config.toml
norm_eps = 1e-06
final_lr_fraction = 0.05
max_seq_len = 2048
Each number is 128 + 24 x the weight over its row's rms, rounded and kept within 0 to 255. Layers, rows and columns count from 0. The size above them is the row's rms in percent of the matrix's.

# layer 10 attention query, 512x512, rms 0.111, rows 54-63, columns 0-255
size [101 101  98 102  90  97  95 101  99 101]
[[142 168 125 143 144 139 113 110 106 171 161  95 115 131  94 128  73 120 138 101 112 118 121 130 116 150  94 128 149 129 152 146  86 166 108 120 118 123 175 136 136 108 119 131 137 134 134 104 141 138 122 137 103 142 132 120 118  82 142 158 112 150 132 130 107 126 171 143 123 145 115 122  65 138 127 157 135 161 104 140 123 151 147 108 125  97  81 132 163 115 135 120 163  90 156 139  87 130 155 130 116 135 126 154 138 159 173 103 149 131 145 145  98 177 106 138 136 125 130 109 131 125 164 131 105 100 116 105 139 123 113 148 134 171 148 135 153 104 158 159 128 101 126 105 133 110 131  80 123 117 128 151 172 114 104 136 107 135 153  96 112 109 125 127 132 106 142 108 154  90 124 142 140 141 115 107 126 164 147 104 140 133 118 183 126 165 122 101 152 143 128  85 117 132  82 123 107 127 164 114 147 158 146 117 108  68 118 139 102 128 122  91 142 108  83 120  80  76 102 149  90 134 146 136 122  99 170 138 157 124 127 154 106 109 132 147 101 114  89  67 177 149 135 121 100 106 128 124 105 155 151 147 111 137 123 174]
 [161 133 126  78 170 122 161 108 148 112  95 129 163 145 133  97 118 112 150 143 139 147 117 131 126 131 150  94 127 128 133  90 108 126 136 142 116  86 136 144 144 143 154 122 160 118 127 209 107  96 171 121  86 138 150 124 135 136 135 132 102  96 105 107  78 132  97 120 124 140 117 157 135 111 153  94 126 127 100  97 100 138 116 160 114 123 126 120 125 123 128 107 169  81 186  91 126 116 147 132 145  99  84 146 141 136 170  83 117 115 115  83 104 133 136  81  79 135 138  83 140 130 117 120 121 114 120 112 137 124 140 135 178 116  72 137  99 123 128 142  81 119  99 126 153 137 132 139 121 156 107 155 130 122 112 133 129 131 138 100 160 114 152 105 106 142 127 135 115 109 149 120 123  93 125 110 132 171 126 131 115 104 136 151 103 123 152 123 133 143  90 152 144 143 175  97 115 158 114 127 111 127  85 108 137 142 118 135 148 123 113 109 129 174 144 128 136 120 139 119 165 107 141 151 144 116 107 123 142 114 152 127 127 165 136  88 117 172  91 158 132 171  91 142 112 117 107 138 165 108 159 159 127 121 110 131]
 [178 128 137 141 125 152  93  99 114 133 142  95 164 124 103 146 138  80 160 140  93 146 107  74  89 115 101 117 142 135 137 113 125 102 118 116 162 119 139 121  95 163 128 141 125 112 135 152 116 131 114  74 158 109 103 149 135 118 119 118 128 113 119 155 130 139 189 160 151 131 136  84  83 129 166 176 202 155 117 138 151 122 182 165 118 132 152 123 125 117 163 128 125 125  84  88 122 105 144 146 143 105 103  99 113 114 107 135 173  98 128 139 155 134 152 126 137 150 151 104 123 146 145  86  85 127  93 132 122 161 144 112 153 115 156  97 138 122 186 154 142 126  94 111 126 126 158 167 132 153 130 124 151 149 123  95 126 125 108 115 122 124 145 117 124  99 184  97 152  88 140 145 120 103 140 126  97  95 101 141 121 136 122 143 118 105  81 143 105 125 110 130 135 119 181 145 126 129 101 130 110 106 159 117 187 118 132  70 133 100 107 121  83 174 150 112  92 165 140  93 133 112 102 114 193 106 177 171 146 120 171 140 130 138 126 136 132 157 133  89 118  91 121 137 128 103 148  90 116 129 119 148 135 118 116 146]
 [162 140 150 177  94  90 152 136  93 125 135 120 163 126 154 139  96  85  98 113 122  85 127 125 116 106 102 136 100 114 124 145 141 139 125 101 135 113 118 111 110 119 135 125 134 145 154  93 113 112 153 128 113 105 161 103 151 145 108  84 123 114 150 149 103 126 205 138 147  85  77 121 117  87 108 140 142 119 102 133 162 140 111 169 163 150 133  95 127 132 165 124 165  96 131 139  76 121 187 122 140  85 146 134 104 142 161  87 177 108 125 164 117 119  93 110 130 120 147 120 116 119 147 117 138 110 131 114 174 105 193 107 142 156 161 153 123 100 117 150 104 134 101 148 116 117 121 111 136 123 158  77 149 179 144 109 147 164 147 142 157 109 143 145 126  89 108 146 125 141 122 135 158  99 160 118 119  61 102 167 132 101  88 144 118 101  99 129 103 132 168 120 117 167 133 167 110 150 169 149 150 137 191  81 144 114 145 134 147 131 115 133 155 141  77 145 136  97 129  77 105 146 119 159 157 140 122  59 137 133 145 120 150  91 155 107 100 106 127 123 143 135 130 145 124 108 161 133 132 165 171 122 134 116 116 134]
 [146 118 133 142  96 128 132 133 163 162 117 108 131 129 119 143 119 187 134  92 140 117 142  77 103 134 139 166 160 118 113 138 150 141 155 113 169 111 154  83 131 118 128 148 128  90 130 111 121 107 121 124 100 121 152  95  95 163 116 103 147 102 129 156 147 150 134 117  74 101 155 133 150 106 144  91  94 123 116  95 102 159 142 158 162 152 106 154 182 120 117 128 107 130 123 134  99  98 116 111  88 120 117 125 147 141 125 131 163 130  73 140  92 162 119 136 111 133  89 125 129 143 137 134  99  93 101 141 160 101 154 109 118 119 118 130 140 124  90 141 146 112 105  90 145 123 133 111 118 139 125 164 125  88 120 120 176 159 120 149 115 127 146 106 141 178 117 149 129 162 154  64 142 173 118 134 135 166 163 128 152 106 150 110 138 104 133 114  75 121 161 130  81 121 163 129 163 118 130  98 156 150 172  84 164  98 133 168 160 102  93 147 142 149 103 137 111  97 126 132  77 175 118  99 124 133 123 111 109  97 124 112 133  79 197 155  88 135 128  95 160 114  98 149 142  99 167 115 118 112 150 154 125  94 156 131]
 [172 111  97 109  90 145 108 145 110 135 122  58 158  80 151 187 113 106 130  80 111  90 152 124 135 129 112  97 146 154  96  91 122 136 150 152 138 130 164 137 122 108 118 124 133 124 142 119  98 164  89 114 142 139 119 129 128 170 132 139 134 108 109 123 136 145 154 132 128 122 168  99 114 147 120 139 148 100  84 147 138 162 131 100 140 139 151 121 146 117  72 126  85 130 147 123 127 156 133 151 118 158 164 108 138 139 158 120 136 147 130 156 132 100 100 135  82 112 108 113 116 123 107 161  70 153 120 105 105 126 167  97 128 143 141 106 121  99 184 146 123 141  77 157 111 115 139 140 121 151 126 118 143 169 115 107 106 216 145 149 121 130 144 128 107  98 168 120 132 173 138 175 136 121 156 129 145 146 113 122 113  94 113 151 140 133 152 123 144 148 104 129  62 139 145 128 133 115 117 132 104 142 125 131 142 150 123 133 144 173  93 110 136 117 101 107  75 148 144 130 136 135 112  99 139 111  96 152 114 165 125 118 125 150 127 115 144 135 166  96 122 102 165 152 108 127 138 149  76 136  85 137 130 141 162 141]
 [148  99 121  80 107 164  92 134 107 147 125  99 108 152 130 143 140 110 112 112 101 176 112 153 175 122 113 100 139 117 111 116 134 134  98 124 104 141  88 114 135 127 139 127 131 142 118 125  73 114 130 116 101 152 135 171 127 118 153 158  94 143 148 141 124 112 138 158 115 129 121 102 144 138 138 137 127 136 140 119 142  93 144 161 133 121 158 137 123 131 113 133 107 139 107 154 117 144 134  94 126 116 125 152 106 137 128 158 160 116 121 101 142  95 130 123 124 118 145 138 113 116 108 142  66 124 140 143 142 143 155 164 156 125 105  98 128 134 117 157  92 123 143 158 127  94 118  86 101 116 146 164 155 147 109 108 130  88 153  93 154 109  84 144 118 198 166 121 139 131 126 181  96 143  95 106 174 152 144 106 131 140 150 152 136 132 128 138 152 143 108  95 166 114 122 148 166 105 125  66 108  94 116 105 106 101 137 110 123 160 115 141 131  72 163  90 112 118 112 116  96 128 129 110 143 130 142 128 138 136 148 126 147 104 101 115 139 108 163 102  94 133 145  98 101 164 128  68 131 114 167  71 174 137 150 116]
 [106 119 182  97 132 124 126 147 146 166 145 156 108 119 134 150 115 146 167 141 110 151 160 151 176 145 129 147 132 134 117 134 109 162 130 116 122 122 182 153 151 163 105 164 108 165 108 130 165 103 129 105 114  94 144 164 118 142 153  81 137 129 107 135 134 112 131 107  79 115 153  77 132 141 153 136 120 131 199 124 107 125 127 133 169 142 134 168 163 156 127 149 128 120 148 151 130  95 116 152 143 126 137 111 125 110 110 117 127 127 127 143 124 150 119 172 143 119 137 158 161 108 159 112  99  95 129 143 102 146 176 163  92 156 133 129 125 126 128 101 140 140 111 129 118 127 165  96 133 128 100 148 140 150 112 139 118 158 133 134 127  92 200 121  59 138 127 142 164 128  93  84 161  88 139 149 122 131 113 130 121 100  85 153 111 163 124 112 155 115 137 123 120 118 112 143 149 102 136 125 127 142 126  83 117 132 130 122 110 137 132 137 154 190 129 108 176 173 148 134 113 130 138  96  94 155 145 118 158  97 159 105 133  87 116 135 139  65 139  91 120  96  87  93 101 163 115 190 128 139 119 143 106 151 135 107]
 [157 113 160  95 173  86 135 112 111 123 156 201 109 135 174 173 110 136 135  92 121 117 138 135 119 147 127 162 185 125 195 125 105  93 127  98 113 128 148 125 106 161 133 144  72 119  96 163 123 146  99 112 109 136  77  96 146 132  74 132 118 134 116 116 142  83 146 110 143 149 116 166 130 119 153  69  92  91 130 150 162  73 146 156 121 169 146 147 148 119 138 131 142 110 163  97 132 124 127 137 144 174 125 156  96 132 114 154 124 153 145 144 150 133 114 115 156 123 149 133 133 124 123 127 182 156 123 122 140 177 145 131 134 137 121 117 129 134 152 120  90 129 100 138 140 100 177  83 127 124 114  49 164 109 122 146 143  86  87 135 167 105 106 190 165 116 120 102 101 105 109 130 102 134 139 150  92 113 148 164 107 140 105 104 142 156 129 139 140 129 107 113 148 141 100 144 146 134 107  98 145 133 150 115 138 157  97 158 155 112 145 104 148 158 158 135 128 137 116 138 118 112 159  97  87 118 131  96 106 141 128  95 141 172 112 138 115 120 146 107 118 142 158 104 127  72 141 128 120 129  73  86  88 161 146 124]
 [126 116 114 114 133 162 157 112 145 150 101 143 105 139 154 138 137 118 166 161 160 144 146 120 126 120 140 165 108  78 108 142 136 101 136 112 104 159 118  69 120 159 145 113  96 131 116 112 121 136 149 168 127 130 148 118 134  95 126 136 170  92 129 128 117 169 141 120 136 144 129 116  99 143 159 142 132 111 123  98 135 156 134 114  82 141 134 167 145 136  90 103 151 136 155 116 125 134 105 139 140  96 122 121  91 130 167 151 127 145 140 122 140 126 130  96 152 132 113 166 110 112 143 135 119 156  89  79 124 150 161 156  89 157 161 154 114 149 119 129 131  97 119 150 125 131 149 126 151 111 101 142 160 108 140  97 120 139 130 125 110 146  89 113 137 165 152 138  95 173  96 145 146 100 140 109 123 152 125  69 160 105 140 107 116 112 133 158 107 158 102 147 117 126 123  99 132 142 133 114 135 178 111 145 128 146 130  91 200 136 114 107 148 118  73 111 127 128 119 132 140 131 140 118 148 103 132 118 125 115 124 165 136 127 108 138 154 134 113 182  82  90  92 144 115 104 136 102 117 153 132 132 106 165 113 114]]
# layer 10 attention key, 512x512, rms 0.113, rows 54-63, columns 0-255
size [ 99  96  95 100  91  92  89  99  96  97]
[[147 122 132 158 109 117 125  80 138 161 131 106  96 138 139 169 132 114 114 118 120 138 125 107 115 133 155 149 146 103 160 120 129 108  80 138 139 115 123  96 112 165 105 114 124 147 143  78 130 104 196 129 116  90 130 103 104 120 118 151  94 130 132 102 135 143 129 122 117 114 142  78 120 105 123 155 149 137 163  82 140 139 142 105 132 120 102 130 126 164 132 152 143 129 137 135 164 120 131  85  89 117 120 110 157 128 173  92 126 132 117 173 155 120 142 115 121  99 131  84 163 100  97  96  80 119 117 114  90 161 107  99 126  74 168 113 155 152  97 116 142 161  83 110 142 117 114 111 102 150 164 128 158 118  83 101 112  95 119 115 101 105 120 110  98 103 125 156 163 114 147  93 131  97 131 112 152 152 122 101 149 127 140 160  99 159 189 143 167 118  70 138 134 129 127 108 124 135 153 110  69 129 148 108 135 120 120  88 125 143 177 144 141 123 141 154 127 161 117  78 118 108 143 151 179 113 102 160 146 143 125 154  95 112 113 131 116 122 114 183 151 109  91 115 114 178 131 110 135 153  98 182  76 180 119 104]
 [124 131 177 168 124 123 121  94 157 128 104 118 131 126 104 132 148 138 174 122 122 118 109  94 143 125 123  71  75 148 119 101 130 161 175 156 130 148 119 164 148 100 150 106 118 152 117 136 173 125 104 132 116 155  97 112 113 126 146 124 117 135 200 113 127 105 118 145 124 141 152 102 107  69 123 133 111 139 121 148 163  86 147  98 126 147 163  71 128 137 153 140 152 134 103 104 143 113  97 133 154 156 102  92 136 114  91 139 181 133 117 105 122 120 141 151 115 141 113 131  68 116 115 160  92 119 118 116 127 116 141 104 104 130 131 124 125 138  83 177 129 140 135 121 145 106 178 120 124 137 179 141 113  95 152 108 182  97  91  67  97 154  82 121 123 132 122 118 150 111 110 132 139 133  98 150 125 123 133 134 153 143 133 130 121  85 141 102 107 144 137 128 102 104 139 136  86 121 137 161 133 141 118 114 149 137 153 133 106 135 142 147 113 128 111 105 100 147  88 146 123 153 122 128 115 136 147 139 128 104 106 128  96 194 101 145 146 122 119 123 113 127  95 158 110 128 139 126 135  89 140 134 132 141 136 169]
 [166 103 112  76 113  97 131 141  96 122 155 130 120 125 156 103 176 147 117 101 167 118 107 141 134 104 137 168 138 146 141 136 126 119 158 118  85 126  64 141 175 109  72 120 152 125 115 178 150 104 152 176 155 120 126 127 139  95 158 126 111  95 127 171 114 163 125 144 122 116 134  99 119 145 117 137  77 127 120 140 135 169 132 150 111 107 107 171 124 139 141 147 147  97 130 108  98 148 149 130 102 165 116 132 145  94 142 115  54  93 158 148 116  87 108 155 102 131 147 136 141 154 111  96  98 131 125 163  74 150 125 129  89 171 156 168  95 155  75 124 144 141 151 118 185  82 115 120 134 103 129 145 130 122 114 142 130  94 124 120  75 121 126 123 148 166 149 106 143 139 174  75 146 111 119 151 145 121 142 139 147 131 138 127 126 117 138 147 135 164 143 139 117 125 119  97 115  93 164 107 135 161 120 118 134 145 164 125 102 129 154 129 151 146 145 127 128 138 134  83 143  70 147 118 140 121 165 118 137 105 122 114 130  78 131 170 143 126 139 133 151  86 163 103  84  96 111 111 104 152 153 137 103  98 123 117]
 [130 131 159 106 125 121 136 111  92 133 148 100 131 125 121 105 106 103 108 173 145 131 121  91 129 120 151 116  94 110  94  64  89 117  98 111 163 115 105 141 130 130  76 110 133 142 109  91 119 130 168 105 134 121 175 141 147 141  98 140 170 129 138 140 166  99 139 111 140 119 160 127 109 111  96 135 106 126 153 123 142 119 135 113 156 106 164 149 119 113 133 137 183 137 121 100 133 138 129 140 165 141 108  88 108 109 160 107 119 115 116  85 146 111 128 123 169 134 191 126  99 141 156  99 147  96 140  66 127 124 135 113  99  91 169 123 109 123  98 128 112  99 161 147 135 128 142 122 109 144 119 162  92 128 153 158 109 118 137 121 168 122 184 121 104 116 113 108 115 159 111 139 134 133 111 142 137 117  93 123 130 107 168 139 131 116 153 126 146 102 114 100 107 133 118 123 158 174 120  87 120 140  94 122 153 151 134 128 160 148 160 167 129 155 140  92 120 126  89 110 123  92 178 155 155 132 137 128 130 128 105 119 162 110  65 135 122  88 119 182 183 137 143 113 103  71 179 158 117 156  54 115 133 117 112  99]
 [169 158 100 102 137 141 131 141 150 100  96  98  94 107 159 155 142  68 161 147 118 152 108 101  94  86 131 100 117 123  94 153 127 128 116  77 161 152 161 133 157 172 130 104 118  41 100 150 109 143 150 127 107 134 122 186 115 106 140 119 110  71  60 109 142 148 143 113 119 134 128 133 152 143 152 124 126  72 101 107  99 102 140 138 164 128 124 112 124 115 117 130 132 165 134 146  82 127 123  93 148 107 127 143 156 124 124  66 131 113 172  85 137 171 117 128 135 149 134 150 137  94 126 126  86 121 127 113 145  77 163 120 144 140 141 141 115 102 146 134 120 155  97 131 121 143  99 156  82 133 126  94 132 132 120 150 145 120 153 116  90 125 139 152 104 104 148 102 126 117 149 141  94 151 152 102 124 109 148 120 145 103 132 154 115 115 142  98 131 124 109 147 145 151 119 105 141 152 109  83 104 113 132 131 154 143 137 125 110 107 119 129  89 159 132 137 136 155 114 107 100 140 139 165 153 131 125 141 127 108 112 179 103 177 153 123 142 133 138 133 129  89 137 124 141 101  88 105 125 122 102 111 124 104 103 124]
 [127 100  82 147 113 134 109 126 106  99  90 128  86  97 132 117 101 164  94 111 105  97  77 168 128 151 119 100 119 144 152  88 151  62 114 129 170 137 120 147  94 164 140  80  97 136 144 148 102 124 114 172 136 158 116  87 144 118 140 136 130 143 119 133 124 129 146 165 148 127 153 130 128 104 136  50 150 122 118 191 128 143 143 126 153 126 105 156 142 133  91 126 135 146  86 131 136 114 140 116 103 144 146 123 117 153 122  99 126 131 139 106 126 116 132 139 126 130 104 136 152 141 143 145 152 187 131 131 140 151 107 125 159  87 133 163  88  69 143 107 109  87 118  99 173 161 122 109 136 146 129 128 122  88  79  94 145 110 139 162  99  99  95 124 163 149 147 132 123 157 183 130 131 154 136  94 173 143 109 101 137 124 128 105 104 123 135  99 140 148 123 135 137  99 128 126 119 129 147  78  97 156 137  95 160 128 150  86 174 127 115 139 117 139 125 133 104 124 110 159 166  91 151 142  94 165 153 135 102 103 139  88  97 171 162 143 116 166 176 156 132 135 195 141 138 175 162 127 151 121 144 142 116 157 102 131]
 [ 63 125  87  69 156 131 109 138 163 130 118 164  91 121 165 159 122 131 157 114  97 105 127 162 135 130  80 128 139 141 104 160 147 167 158 134 121 139 157 134 128 154 155 124 149 132 156 137 119 142 134 181 121 118  83 126 133 129  88 145 109 134 151  99 115 142 116 151 122 150 157 137 109 120 118 194 119 164 154 122 110  90 135 129 115 113  97 121 118 102 129 137 116 162 148 186 178 121 136 118 107 159 152 156 116 173 131  80 103 102 124 139 110 120 159 138 144 117 187 148 135 126 123 114  84 143 105 123 110 122 140 171 102 165  97 142 131 129 141 103 132  98 121  71 110 124 120  88 115 139 129  90 115 156 117 165  89 104 105 136 103 114 132 127  85 116 115 143 137 171 116 114 114 122 142 117 135 172 157 157 110 148  74 103 133 164 113 151  95 135 100 116 132 127 150  79 132  84 132 154 111 113 119 112 124 103 131 128 152 172  82 113  97 135 139 114 147 124 152 148 160 195  79 118 170 130 133 126 145 105 139 101 156 126 132 144 144 139 137 157 101 155 110 106 132 139 132 126 161 142 166 106  99 119 132 141]
 [132 121 163 149  91  88  95 108  99  99 103  97  98 136 156  63 163 110 122 168 137 121 145 148 128 126 165 162 136 152 139 166 102 119 104 163 143 109 123 159 176 158 104 103 105 138 101 138 109 151 144 117 106 136 121 138 151  81  79 126 104 111 110 108 122 131 125 171 126 147 135 143 158  93 111 101  64 115 129 115 143 115 142 131 130  97 127 113 112 150 151 112 104 124 112 103 154 150  99 163 150  77 103  85 146  76 140 109 107 135 110 132 128 144  99 120  88 165 128  77 137 152 113 153 132 131 120 118 178  96 109 184 154 149 164 138 122 131 115 126 155  81 150 146 114 126 139 123 150 102  91 158 131  77 120 134 121 132 155 146 119 139 120 118 140 144 104 113  94 111 134  96 110 138  96 128 147  96 137 140  92 158  94 163 114 112 149 134 143 122 137 109 148 131 146 118 152 101 122  99 162  86 126 147 117 102 147 148 139 111  95 157 134 140 131  90 139  68  91  67  75 101 118 168 174 124  94 122 124 154 149 160 114 135 133 134 107 134 125 101  91 134 132 130 155 160 126 118  98 122 141 169  92 161  96 113]
 [123  94 141 121 102  88 153 116 108 129  99 102  98 127  92 131 156 137 174 133 115 170 117 125 124 147 128 129  96  95  77  95 127 138  94 133 166 149 124 149 147  97 100 127 185 139 111 154 118 128 107 145  86 108 104 105 131 120 124 148 128 140 165 139 132 112  87 138 153 117 112 136  96 164 105 127 138 134 136 158 140  83 165 143 122  91  97 138 133 107 143 120 138 127 132 118  84 146 130 172 118 130 109 125 140 153 131 125 114  87 113 146 116 156  86 122 133 175 132 146 111 116 120  69 137 155 106 152 122 126 149 146 123  91 133 107  98 148 158 119 133 122 121  89 116 175 152 141 125 110 145 153 109  94 118 130  93 165 139 137 121 140 125 149 132 117 115 128 117 161 109 138 125 136 143 102 111 126 117 129 125 121 123 164 118 121  98 121  83 134 108 123 135 130 108 139 127 107 138 143 142  88 156 136 127 138  92 164 145  91 144 180 151 114 157 114 103 110 144 179  82 152 111 164 132 137 126 150 109 125 129 132 153 147  89 124 122  94 144 121  95 144 145 140 187 146 121 114 172  93 116 131 100 132 118  94]
 [154 128 132 129 180 107 141 127 142 149 123 157  86 157 102 125 121 149 110 106 128 117  84 121  90 102 145 137 114 122 139 110 142 150  82 126 134  76 144 127  88 161 132 109 152 154 137 113 102 126 112 176 124 140 122 108 136 128 126 132 146  86  99 134 115 117 130 102 147 127 132 132 156 104 170 147 145 183 107 127 142  79 129  51 104 142 116 121 127 116 152 157 118 160 165 127 137 162  69 158  93 124 127 140 107 134 132 133 121 126 115 133 101 141  88 137  95 145  93 153 106 128 137 153 174 122  99 150 125 128 159 130  90 104 111  95 145 107 124 118 150 166 133 128 142  60 134 105 140 160 115 109 171 139 122 148 144  98 185 174 135 111 140 177  92 134 113 118 130 175 134 106  95 110 155 123 102 153  99  79 150 118 141 110  86 102 183 133 147 163 124 150 104 138 140 128 130 153 110 131 155 122 109 109 110  96 132 117  91 131 123 100 147 119 116 120 139 136 127 163 147 148  92 106 160 128 148 147 143  94 117 103  98 133 109  66 109 107 117 174 155 139 138 115 125 114 123 188 124 126 115 141 120 103 125 109]]
# layer 10 attention value, 512x512, rms 0.126, rows 0-3, columns 0-255
size [ 97 103  96 100]
[[158 124  98 143 144 117 120 148 157 101 148 142  97 163 146 151 136 151 145  97 143 106  98 164 151 118 139  87 121 157 146  72 132 128 158 121 129 125 121 144 116  79 120  95 133 125 161 112 182 163 110 138 144 127 117 149 150 142 124 137 111 101  99 119 144  99 126  88  94 110 105 153 101 115 153 109 140 143 177 144 142  86 136  86 154  99 137 154  83 133 121 141 117 135 129 112  72 134 138 147 116 109 138 168 115 146 141 121 151 119 135  99 114 196 125 119 137 142 161 159 102 139  90 113 144 133 133 137 103  97  86 128  81 135 139 108 131  91 109 131 131 133 176 121  97 158 118 118 105 101 107 149 141 137 126 118  95 152 173  89 110 134 116 118 129 123  83 142 131 139 155 184 123 135 134 124 127 140 125 127 148 108 133 148 122 166 153 177 132 156 116 147  96 115 114 162 139 153 141 110 115 111 112  93 131 129 121 149 149 137 162 116 140 140  76 161 115 179 126 144 144  57 152 122 106 134 139 100 144 160 135 140 131 157 118 139 115 129 172 120 143 103 137 130 149 153  84 122 133 149 137 123 138  94 163 139]
 [138  91 130 128 125 110 168 102 115 123 138 125 157 110 126  70 166 140 161 150  74 125 136 137  92 150 125 140 125 162 108 131 112 118 136 143 110 129 125 137 124 152 155 118 114 111 144 110 170 143 148 107 107 118  95  56 133 142 136 137 140 143 121 142 109 112 132 109 134 118  92 128  77  97 127 128 125 170 154 141 132 150 127 128 166 127 160  65 110 114 121  87 105 144 119 131 113 142 140 107 151  97 108  60 111 169 124 152 137 141 148 166 120  94 113 174 141 157 180 144 123 128 127 180  81 110 152 103  87 144 152 125 109 123 112 110 122 151 143 139  84 125 136 124 104  58 143  87 160 163 142  87 176 149  79 127 144 112 127 197  72 136 152  90 121 153  85 136 117 130 113 161 118 129 121 154 129 121 131 138 121 133 153 126  91 139  88 131 123 168 117 152 155 133 134 124  95  99  96  86 152 159  94 135 140 106 136 136 136 106 166  91 130 126 102 107  89 119 131  99 155 135  83 100  94 128 166 120 121 141 113 139 102 134 111 150 106 110 145 123 116 140 132 129 140  89 132 132 145 151 143 121 134 147 137 112]
 [122 129 135 136 138  99 132 134 152 136 146 157 128 129 142  98 127  55 140  83 121 127 106 133 144 124 130 120 137 135 134  72 145 152 130 132 144 122 113 165 130 118 101  94  96 145 105  78 118 114  87 119 128 145 113 129 116  85 133 132  70 130 123 137  90  88 145 138 157 144  72 126 125 128 154 144 127  99 139 118 152 119  96 133 164 114 118  99 110 136 137 103 100 117 109 128 127 129 112  88 156 138 106 130 160 134 148 121 137 128 122 129 126 143 106 106  86 120  98 176 144 140 128 112 148 119 167 122 147 146 143 124  85 153 192 139 110 123 164 116  75 140 139 144 148 104 127  98  95 154 161 112 128 139 135  81  95 129 138 125 127 114 122 101  99 117 147 157 154 133 134 169 173 126 115 133 121 142 144 144 104 128 156 158 105 169 183  99 133  88 118 144 166 177 151 116 175 136 111 170 138 149 131 130 140 119 149 102 176 128 152 123 129 117 117 150 151 138 156  62 176 141 164 135 109  97 113 139 132 174 113 126 131 111 126 118 111 168 130 153 124 130 134 101 130 168 170 102 131 127 144 152 138 100 119 124]
 [177  96 155 124 133 116 114 119 155 130  72 125 133 144 140 101 133 128 161 108 140 158 175 138 151 113 129 105 128 147 151 123 121  77 129 103 156 129 124 103 153 155 161 134 148 138 181 125 162 109 161 128 131  84 133 150 134  69 125  98 142 134 108 122 109 167  92 161 105 143  96  70 160  95 157 158  90 109 147 124 135 135 131  88 126 114 110 182 131  97 108 173 168 128 167  86 186 133 128 143 130 128 137 145 145 109 137 129 102 140 103 148 120 126 125 119 142 176 137 120  69 143 114 141 145 152  94 149 121 121 144 159 135 150  80 134 141  99 176 146 163 124  94 112 148  93 128 121  91 158 149 152 174 135 120 132 139 116 134 187  81 119 113 157 162 116 133 108 127 135 126 166 145 150 175  97 143 122 151 126 115 122 120 113 120 152  81 116 123 125 142 119 172 185 125 170 142 157 142 160 110 181 129  70 143 119  83 128  87 166 128 114 105 125 145 130 125  96  96 146 141 132  85 149 149 152 124  92  99 104 114 145 127 103 146 159 125 121  99 162 147 116 123 124 131  98 133 129  86  94 118 106 110 169 156 159]]
# layer 10 attention output (transposed), 512x512, rms 0.134, rows 0-2, columns 0-255
size [ 98 104  97]
[[ 67 154 137 142 155 144 142 151  92 129  85 128 103 129 152 154 136 165 136 156 123 132  94 142 173  93  56 159 124 129 141 109 126 127 178  86 120 148 156 126 133 108 125 107 118 114 123 134 174  89 107 113 111 143 131 149 108 120 127 133 115 121 119 119 123 133 155 121 130 105 139 119 136 136  91 128  91 108 138 121 109 117 166 134 135 166 190 114  93 117 136 105 116 141 139 108 132 136 162 160  94 111 137 163 148  97 119 144 136  99 131  25 141 144 137  85 161 109 133 154 108 125 125  90  93 140 124 135 187 169 111 105 121 131  91 133 129 147 112 138  74 162 142 111 109 133 121 118 112 135 156 135 163 139 146 113 106  92 141 117 149 107 127 128 121 102 132 117 142 131 153 131 116 115 110 113 131  96 123 161 140 137 133 131 143 142 144 126  73 144  82 117 110 120 128 132 124 156 136 109 141 141 164 132 134 125 103  98 141 149 149 108 154 103 136 120 123 120  94  96 122 154 146 128 153 114 166 105 154 139 104 107 154 147 137 130  83 153 142 138 128 117 143 151 134 117 108  93 101 145 136  84 130 111 164 156]
 [116 163 100 126 137 109 120 129 151 116 127 140 139 129  89 149  94 137 129 121 149 164 143 148 111 125 147 106 167 168 104  97 115 135 103 132 178 119 147 109 117 130 147 107 134  72 158  98 145 140 130 115 117 119 141 146 148 125 138 137 140  78 101 122  98 114 135 179  88 150 161 152 173 126 131 103 128 114 166  68 122 147 109 139 110 182 153 149 119 122  82 119 140 113 125 136 130 126 159 116 135 128 124 105 119 149 124 134 107 137 155 123 115 161  95 133 126  91 123 125 113 164 103 116 125 127 144 158 147 107 140 128 144 103 138 118 121 179 156 141 133 117 197 180 131 111  93 110 136 167 174 169 150 137 108  86 125 154  88 156 121 162 123 142 101 138 124 117 129 151 102 128 135 128  92 119  94 104 142 119 143 150 131 138 114 185 146 115 137 106 152 148  99  90  86 119 127 125  99 147 113 121 124 116 155 142 145 117 138 152 127  78 129 132 188 109 127 140 116 122 121 116 106 144  93 136 126  99 101 105 135 114 125  83 101 112 129 144 194 113 140 159 150 122 138 150 124 131 106 151 117  98 115 162 147 147]
 [112 141 160 117  88 129 139 140 164 156 123  75 136 143  78 111 119 116 117 155 116 170  97 137  75 148 150 148 123  88  86  92 124 134 153 127 123 129 145 134  98  94 130  91  80 124  80 135 121 123 129 126 153 137 107 114 107 118 171 134 170 112 110 115 130 115 147 130 110 135 115 115  92 156 127  97 158 100 120 135 110 175 111 105 122 155 125 158  98 111  96 109 106 157 121 158 141 104 151 119  96 109 153 128 115 124 123 152  85 126 102 127 140 114 148 137 129 118  96 146 157 124 149 122 143 126 144 174 137 155 141 144 167 111  76 142 144 137 112 119 172 145 124 137 110 135 145 157 100 133 124 162 114 127 139 135 161 148 185 164 162  90 136 163 141 100 153 169 141  91  84 114  95 139 122 102 163  97  72  92 169 162 135 127 144 150 119 143 141 112 117 139 170 134  94  96 156 149  82  94 153 111 123 127 116 164 131 145 138 112 175 156 167 126 160 165 142 115 124 134 103 154 139 183 139 104 134 134 104  81 100 144 146 121 153 123  98  98 132 126 145 151 130 144 126 119  89 139 130  97 129  89 134  77 114  94]]